From a checkpoint of a small transformer trained on Wikipedia.
Size: 12 layers, width 256, 2 heads of 128, MLP 1024 tanh GELU, vocabulary 8192, 13.7M parameters.
Training: a variant of SOAP for these matrices, 742M tokens.
Each number is 128 + 24 x the weight over its row's rms, rounded and kept within 0 to 255. Layers, rows and columns count from 0. Numbers have three digits each. The size before them is the row's rms in percent of the matrix's.

# layer 2 attention query, 256x256, rms 0.0398, rows 195-245, columns 128-255
090:143094141106131157162103106107093103135144129128131140141123104133102114168121159176124078097143098138097101138145133097093112083121131127121123142128116149149132118117116122178107098144131103105135122159157137108157136120114102102125117107154136125077140156125123191079126150100118154128157177117140123120135110128146152131117136119074138125115083144125120144066133103141125164108118
099:144153083126070138151146094129128119128133159172130152143128157117147140127143143108162156122125113137157146113148090196115100126104102162132156116113134163144159112116143112099163137147163135107120181172104108098141110147138149122116117100142114089134138066142153092130136126149108181109082150141131165111164131128146105121122125093124200077126128071116117104112118138138133116151148
080:127133116113158127117132156114134133087123113142110118168131120158112132134130093110082138125095145075123127143129151104131071204144144111083122109097117139122167123148122101113191134143141092081150151144103129120146126122172131141088101114122127131137153147152134131156111130110158124126125135137147168108145107098159114148152114120120125088127134137095102130150138124101118148114076
096:127176151168115145135154121113132110110147132170112147105127156176141081090157119176121155141183136095128105116103126136126121151095145168153148092140142131100124114132115135152117126130124110058109093134109136142104146159135071113128118142119130153175138134111082144113141074103118147157091150144121161093135159152122140133176113166091086152107117121129135136111168124133082125204152
092:091146140122071112139143154148125122088100126139134155116132168131154181123119127140152093145122106132109161107157150078115150140148150104131116138125113125144099100115149104113146091108124151112111110098104109101173149108121122125129129119123128127128104117056181152111123123085164120084108147075091129119102166178138106110119115110116154109105173097077155117118141159107089102153119
087:116113135100098142115128095098090121181145131169134147159119089115145138147086112145122077140130142147133129130135122110130118132136128136144140108141094116124131097129134156123129089116110116152161127147091127077144161102123137148149136119113104167146168108142114154135147142098079161140086123191153125068139136112116150132105122121123148129108139109134144152160127165149139116154087
102:125125140144109126080131149142143148154108126139123145134151151151159156109130099099112139127169134117113116121098158140113167138157086131132130158114120147120159200183142184168117177131125132102076124113105126143089144112150155138126107106117118126155153157113114115122136173148160095155145155124135138140108122142127145141125135128185102124134167173082146142162110136136137158110114
091:103108134064092142140138123131146103117149151123142147120149121126141157113120161146136081110114168147104121142142100107161159096137126145113127092156085104108163091151111127144146124192096128131056143123108128097091142103111128098122127118094119106113144116128102184123129142131140111128126148110115075107129116137124121107097156130121078146133154113125104138118095161089164127146091
093:112083107188180131154133092081104160181115107120127133160151123159132115154105103096113180100130111139128127126146167110131156164178138104160126173141133125157144119133096153146142153152167147169115122146145120181098119188135194167141116129134157168101123081157152136168131134149139136119128124123118148140106122141094147156140133154146133097129122112156155115148114095146193175086078
089:135100108104113145128120140133125100154167151129148140095169129096103121126160139162116141156105117152113147100123140066119101108113153136147139149125151109113152129082160112114112109143177145149131169124153125149104154166131110151124118128104143164090153161118143152131155132100088123088137102112106143081122097141157175139122132148145133107139104096169146082123116168135118169128155
093:082151120166079163101168163127123115100133125174162099100125086138111156122138116135091120096130131137118116147117126091094124109137170129148156129129123135070146132128119161125094125111144104132132120108142155104130151096123139117152115152146085119119140129163141158143104167122096150150126134125132102109144136141119153135149112138106121122146107127169185131127138103149093106150115
088:123145118116109152102131106119107091101076128119157101140127122170181118097148112143123145149151108097145099133171153123159138163175097117143162096169130147116147154112159128106118109108139124128116165150113114109121150099090095121156129143112132168135139145135157134105128123117169191111140133126150102130151126075154135095133150057140140131125098134112170112099137139134131134132158
098:171148131105103160094132123095112149112098117094113142122152149127120129150136132140129149119146099161136176149129125137134113148105155153150099116115117147122162092102154145125141158130133157129125146171136098104148163175112128168083110139115106139165143113112151114094099138125144128104149106124142120107116092129104138138163134087108129121137130089134135122126113120086109109177166
092:132150150128113103079170124144126116170119155111099119128117120131115135115110134117103160128085145131081096129131146119106130125163098142139114111142162092120186164112094079109099110086118118162147115084129135165123129160104146106130151108167148142148122142174074116150138149123081104172162103121109160127096103175073121130138121181141137116136137144122126150134181111165157170099137
092:135150149155157137119122124148157102086151145145130151108111120055128160096126141077100120136088115138082113135079135120119155152130110098088145082109115121142120167095134103124110118103134125134150101140131107139105123130106138191145146164132126154133081105145099116151165153085132116159126108126123164143131120115100107170150116156126117117174117138113114138106190122130128153116154
082:150160152144114148122156116134135125149141148084102101142100098151156158098100160112145099115095149088163117146142149117126120124105133155123136106141126148110116127093179111137121124160108123150170132145119131166122128159121114123103121136141130134127126114147163126085131091077114146164153135123128110079127121188135121160125160089156150108136123116151110171152126169097167163140123
090:154157150175176168135149096100122109140130110158114119143084120129106095112142150112094068124085131119135149151124135119165085116091150156077152119098122114094129121112156154132098108142100119141124114120128129137177136143077125103180099139107151127079113121116075130143128137125079100125130117108104155147142098152115152163081151148113102110123101148100123084106118124171121106151103
087:167154107182180108134158137113136100172111100139150111113124133160114139127156186114148133147138171183134119104080163157181149083132101094120102148142135121126177133142108137100146132120129151162100139139135121099088115130133148120168128147133130158128080154139125166145145177160121091156086129127113139117121145075161148091151180113135134085086140134161131128150112150123189153140120
086:114123128106107147091117156132120084121075157118160130126095173107104144114096136171123185109091080151105120099118118098135167155155105126126141154158175140126117164136147109135129128119130111172137121166131171105151101103087168120145151138109143132087159171136129144111125179122083077151124126143121098139088153136148126139145121135140095100122149079125103082108124157131150137180132
090:121099141098143126157108109154165160136109100166147134173095125118138118151114148167119170135172076111112159120179080114165122125084133128080162154143140121131107092138112135122154124147163158131099147147136134097128167143160146122113112179140102058154098095132120146146119113116122150100148136117152080117159143120170105116158139094151130100160122139119160140126099119125120111159162
099:160136175144135132096104118117111122106155162099197116146116138105117122165119154095102146123099088124119136106132125174107110145154159100137083166141124134126133103085151104120126131153099123159168061139153140103133121146082174189170155137145097142122111107127121115180149112131135140131112121126119098112126125104106103123143183102129129096145138116151108132151162113154139122128138
094:117138174152118115101081193142122127162127161121115128148116157127143159159138118115121125141132133127093151123148126131138156084106145098161145130157145118123123170130164127136117163090130106143131120095152091121138129141128128127135127147111179121135158128120116055112119153121151098209115148115133108135147121154100151168131115149142124103142119130133097137123152138146144146105146
101:108127126115106142097133118166175084091134094130146146087162125103104114141150132130136107151170088093129115114138134131103131145113153106091140088120105091132116138144140117169102120100122140147116097105070145144135156118138139093147161121136141103159106118135108109156130115121162140130088166115140117102067152142120103069150076145150074153075080148122099124116177092144123124201095
105:113071104127128129100122143137146117088122090150067109125135155085123101151124114142126128100112094099080133119092145104132148061132096156100130123120093133119084147101129108168128120095124100138155131121120078117119132120126135089139116108134119094161126165122103089129107169119122121106085128113099129118122138128128120087114115157119071125152099140150091120113130140132139082167128
089:096115116096097109162168103108127119097119102130134129154128105119151092132145139129118122113131089122135127106129118150133112138120126103168118120142136119113115114124145125121118140145111153134128099101099093122117093149133112156115088106191125130154109146121128121124154173096164158143088126152129150124131140121116148128147141109137147098123149147058102149113149118077139149163125
087:155158118110118113139116124131155133098126090138144167118088133123131082116147105146106088134154130100161099112100132134136129100170130142124144171107107138132149150101160132212113140130092108117134164114128109144151111143103090133090152131068179138160131072114146161125135117078085128168148118146126091133167127119134140136124130125145121149160133170154129141080136107130134096100115
094:132114117076122148109105127139148080148153091190113105142113109106119109138127096115132121127099102107139105140153099117129094139110083158092143106138110088112163138150096124150069128143184145093118102139096118143163140151178069152155134076105102189134138166129137105114138131144146112116138126131180121139140080131112131090146106092124096103126134150138120092157102117138117086128113
101:166094106120111149163151130139126171102116089114138122104118158131104132109099152093109112149146110146142130101117128131117097111101134135146131131182145152104155097096131103113116136140141128125133140152154141110130097117119118133098115138135128167123135116106139124116098115125115145094127146101117107126155142152166109105130137082135129124143090128118125118094060173115119111074170
103:142100138155129133152151125153147163134157129130113142142113128136149111153121089167127166133082117124165160118158106100160130131145138122130119172168118132158179182093139129148129135131152122146141116138137149132148110110097164097107178146170170178121155163135127120108162064115137141131111123155117154126168123114130165136121135114153144134144132121157159123153125150110174158148147
083:119135179177080150096136122166162106091083104187152143130093119148156152098130089128145118121099137156134124133141100124097136148156111162127139100126124100091116159167122145117130104137159165089121164133120132136112143120146121115117102130141111108180141136132128103076109111078157120140097139120135133124096108062128110136095153120104143166139129161099170129122133166099076060147144
100:130083103099131092099115119139100149152144110162121167118121114151130119108192116138112105153153104079135075118128100109120116118112132108098144131142140110101085149124151185156104103161194107120119146106110089112109120109123103116160125129059119133112135143094124179091138061150137123152157157133113101132138109140156160138128102116106133114124123129137146085118111099047174148114157
096:145067141146108128108151131103109140100117168164130162148158138143181143157122170106133104146164147173098128103154100143130141139141141147128111139175127147089137075123122096128108124172127124113116102127139129135138130104147112124131117133135108165083139138136152118135098136140124147128150121122116131103146126058167157160155134112109102084111150141086119128139111123141103141078132
082:126139143135126145088120142130164074147118138176081163107116128126136166147087145156136104137144123162117114102128102183108137103105087153098116143118102103139140148149161127110117177140119108136104130117108149120118154116115148127154134139108107129141137117130143156159170061139104168112151108115102127102148141113117100156139147112110116119139102110101153140150143131126113120131117
097:137119146094122123115129132161117148107083088163130156117132120157149105153111089134134172138123147108129126134194103150101136126153168125134179143158114116141124126130145176101135114152151121145125176112137160133153093154153109101121119146121128128100153114142114120124138134176125123160130153131133174127151151144104123150138114129124138118126176112157115082151100115148126117074138
095:134078141155137148114131094163106130122107155124132162117053155142144139136117124140082072135122186119126127107117133122138162110126135126138118147143121127123191097147111077136122115163116117108138108115137110116108153106135121113107126112154135132129179105127112102103125100113105143161148102106134145139103142114122172102135130157137093117119141093128137125103168116113067103176098
090:158130138128129090157130092157128133138147095159125148135148135149161136168111112144121143138105137112162112141161124130169116127099117133146134117128165151128129152142125152120117137122106119105133103133119178132114122135155117145169116147106139099140150146136126081149154126143126157113119122122154161135067120130186132152115136147127169166145141132151137132166151150074092143122107
093:097179107129154125139162109137158110104112149086153131137144162146125125118096163073161191118078138136112139114137122079143114135140080101148128123116122095119117105126158138141116139141165147161131096127114103165127107147078172121093135160108138135063143137111110165142169076143129100154107117117101124090122143135129135127123159122118190130164178109141159120104168133119091139109127
096:164146132148104142105142156093143142134176151140120119178146107110102148061148159143154117116127140128123168131147126099128098108128122135122159143116147115112124100107147124171172118124103174168135131154111101107116109130145140136198122139206146105131142100085144152132130128128135135072121120128125116130096118132157111083139143094119133157111084101140148130152119108110078127109148
093:103143146118136116164123135078169138128118131150100118141132156131127153161160178096089112147122152143114114131107086164109125133123122126146118082096153066125142144127143148161136099128091114109146131179119093121097095122165149120113105132151109140111117153120177131147176133102152128116108110110110151150162104092100115091181142084115114153166111077109115097132129130080146153117147
088:143174115113148084157118136085140113165119125128139137149099102107108143161110115121144123146083122134099102110163157160139135108128114128120104121146190115132120147134161165167141098113133136134166135144110136139139121122130127116158119183136167106121164118120099122127159092158145167178163108139134109144134117117108161162129080122140142134153143126108141100152133172112162153129123
095:107133122138107122132202114131130077141097121117090115132119134120129117120140081131095127086114156117086108123122135096116103152112146115112141100151111145090113117144153129178136101113136158107112111133154145109111126134159125156110126142161130148102137087100108104118074106124150134101100135073149118100113115136134162101148140106118114106102142136116090158098105120121135125127105
090:151128138178128091155204139100101136126116157158115146156136137142173116116197165093115169118130180115100124088169091126106163102138153157149140112150140121145114137120118113141112137154140140142113163140086122156167149145110084059102136108095152125111177101157126107109101127121114164137126152155093147116117152145139154136091118110107098118126170122123102096152168128108127139134117
095:116114161124138145136164103155106129104077146164119113146120089148097163107148114145123128135101126109144134079140148118159090164106148154102138148103126138108129111132181125184111119095128084147135189158140104105150126144127107116142137114068122118107156142158098110105076107110196138147153094101141120149192077122145151060117147132091159112106088129148093120149107097143114121099166
105:146125176141194119080134164101099113120131150133133086108104078066121134144095125108117155113130133114137168138105118091132135165130121110119133159126145081128122139141098094117127166131141133192143139168132129151143123182134133154135174170137141142130154164124132113161147129140108136125127123211132117112130114103103170122112109114177099130159122107181122163124143099134148145139148
089:130143135129076116133098107160146132133122098096128121149132100131176114160126087155104126144106164148115121124156121100126149089148146118112140164137132142094114198113101102114149118130143109121105128094058110115121087151144117130085110101142120095140101154104130108109145120109115190122145155134079145117131146076161142160115140132134118110140129125110164142114103135112140076075100
085:155101141100137136122115154136092085220090114125166130135162095105093101141092160106099105169148116107119116129145141138093102112157171120117121135166097172131125145139113132113126121121110095157143080098116105111126153111131127145096099117139134098120072124137104150118131136143144137126108167132105079114137138139145130138148072125165073112103104087114133157147166130145164125118117
098:129105132116126120127143134136109139127107139150139141144131122170130098119113139144121080160148126102081169126147082097135143139110090148093150134142157161090129087152123162123140094149115139149108136146083143125110108116147094080103127131102147124135107109123097096117113160101097120108127155079138134128117105104143090120124117105143137113156111112135148119106173125142094109124117
092:113177098123125122118154119118164140129127098110110093134128174116114129131151099147134112092105121115116148137106168118154146113160096127117116113094139106123151111088156169124133125115159100149199117094137132103119116155132134107174145118179094101161161146136129136104110118103165123101139153107157116102109158100112097141151128115137146176103155123136149154135154127072100110144095
092:087130072096144144128102110129130115130087097095114154068117121181139070144143111141120139156157120091138082150165118102106102155130150137102123128114121125103137161115101132174146112091131132103131125079103107129145136128160133090140154128126099134146154101120105147174111126085129109139123158099137107128137096139162130132112132151126112147109097133160094147099108094128103118121158
093:103112124149128175126156090079141150076138136148114147133118153136152135106112107138174109143106130113138118137129115088166121098137145159156138062156134168148117142124116105115139075115171119084114171099141131132105114154168138113135103099138116103117120135102147119094136139128135146079150160142114123133185127108159118124123145098145207170109101118101149104136101084066094104138111
100:138152129161123097158158148150129133168126134079111110116128092140133100136153110110113159117104135140118137165142122144141094126172143102113156140109101102128139172131106153081133105138120117164126116122176156161141104143133164125124127109142147154123083145147115148125164142117163112152171152163113163147141133098086141141123092149127092151100131155109108135128129095133161123116098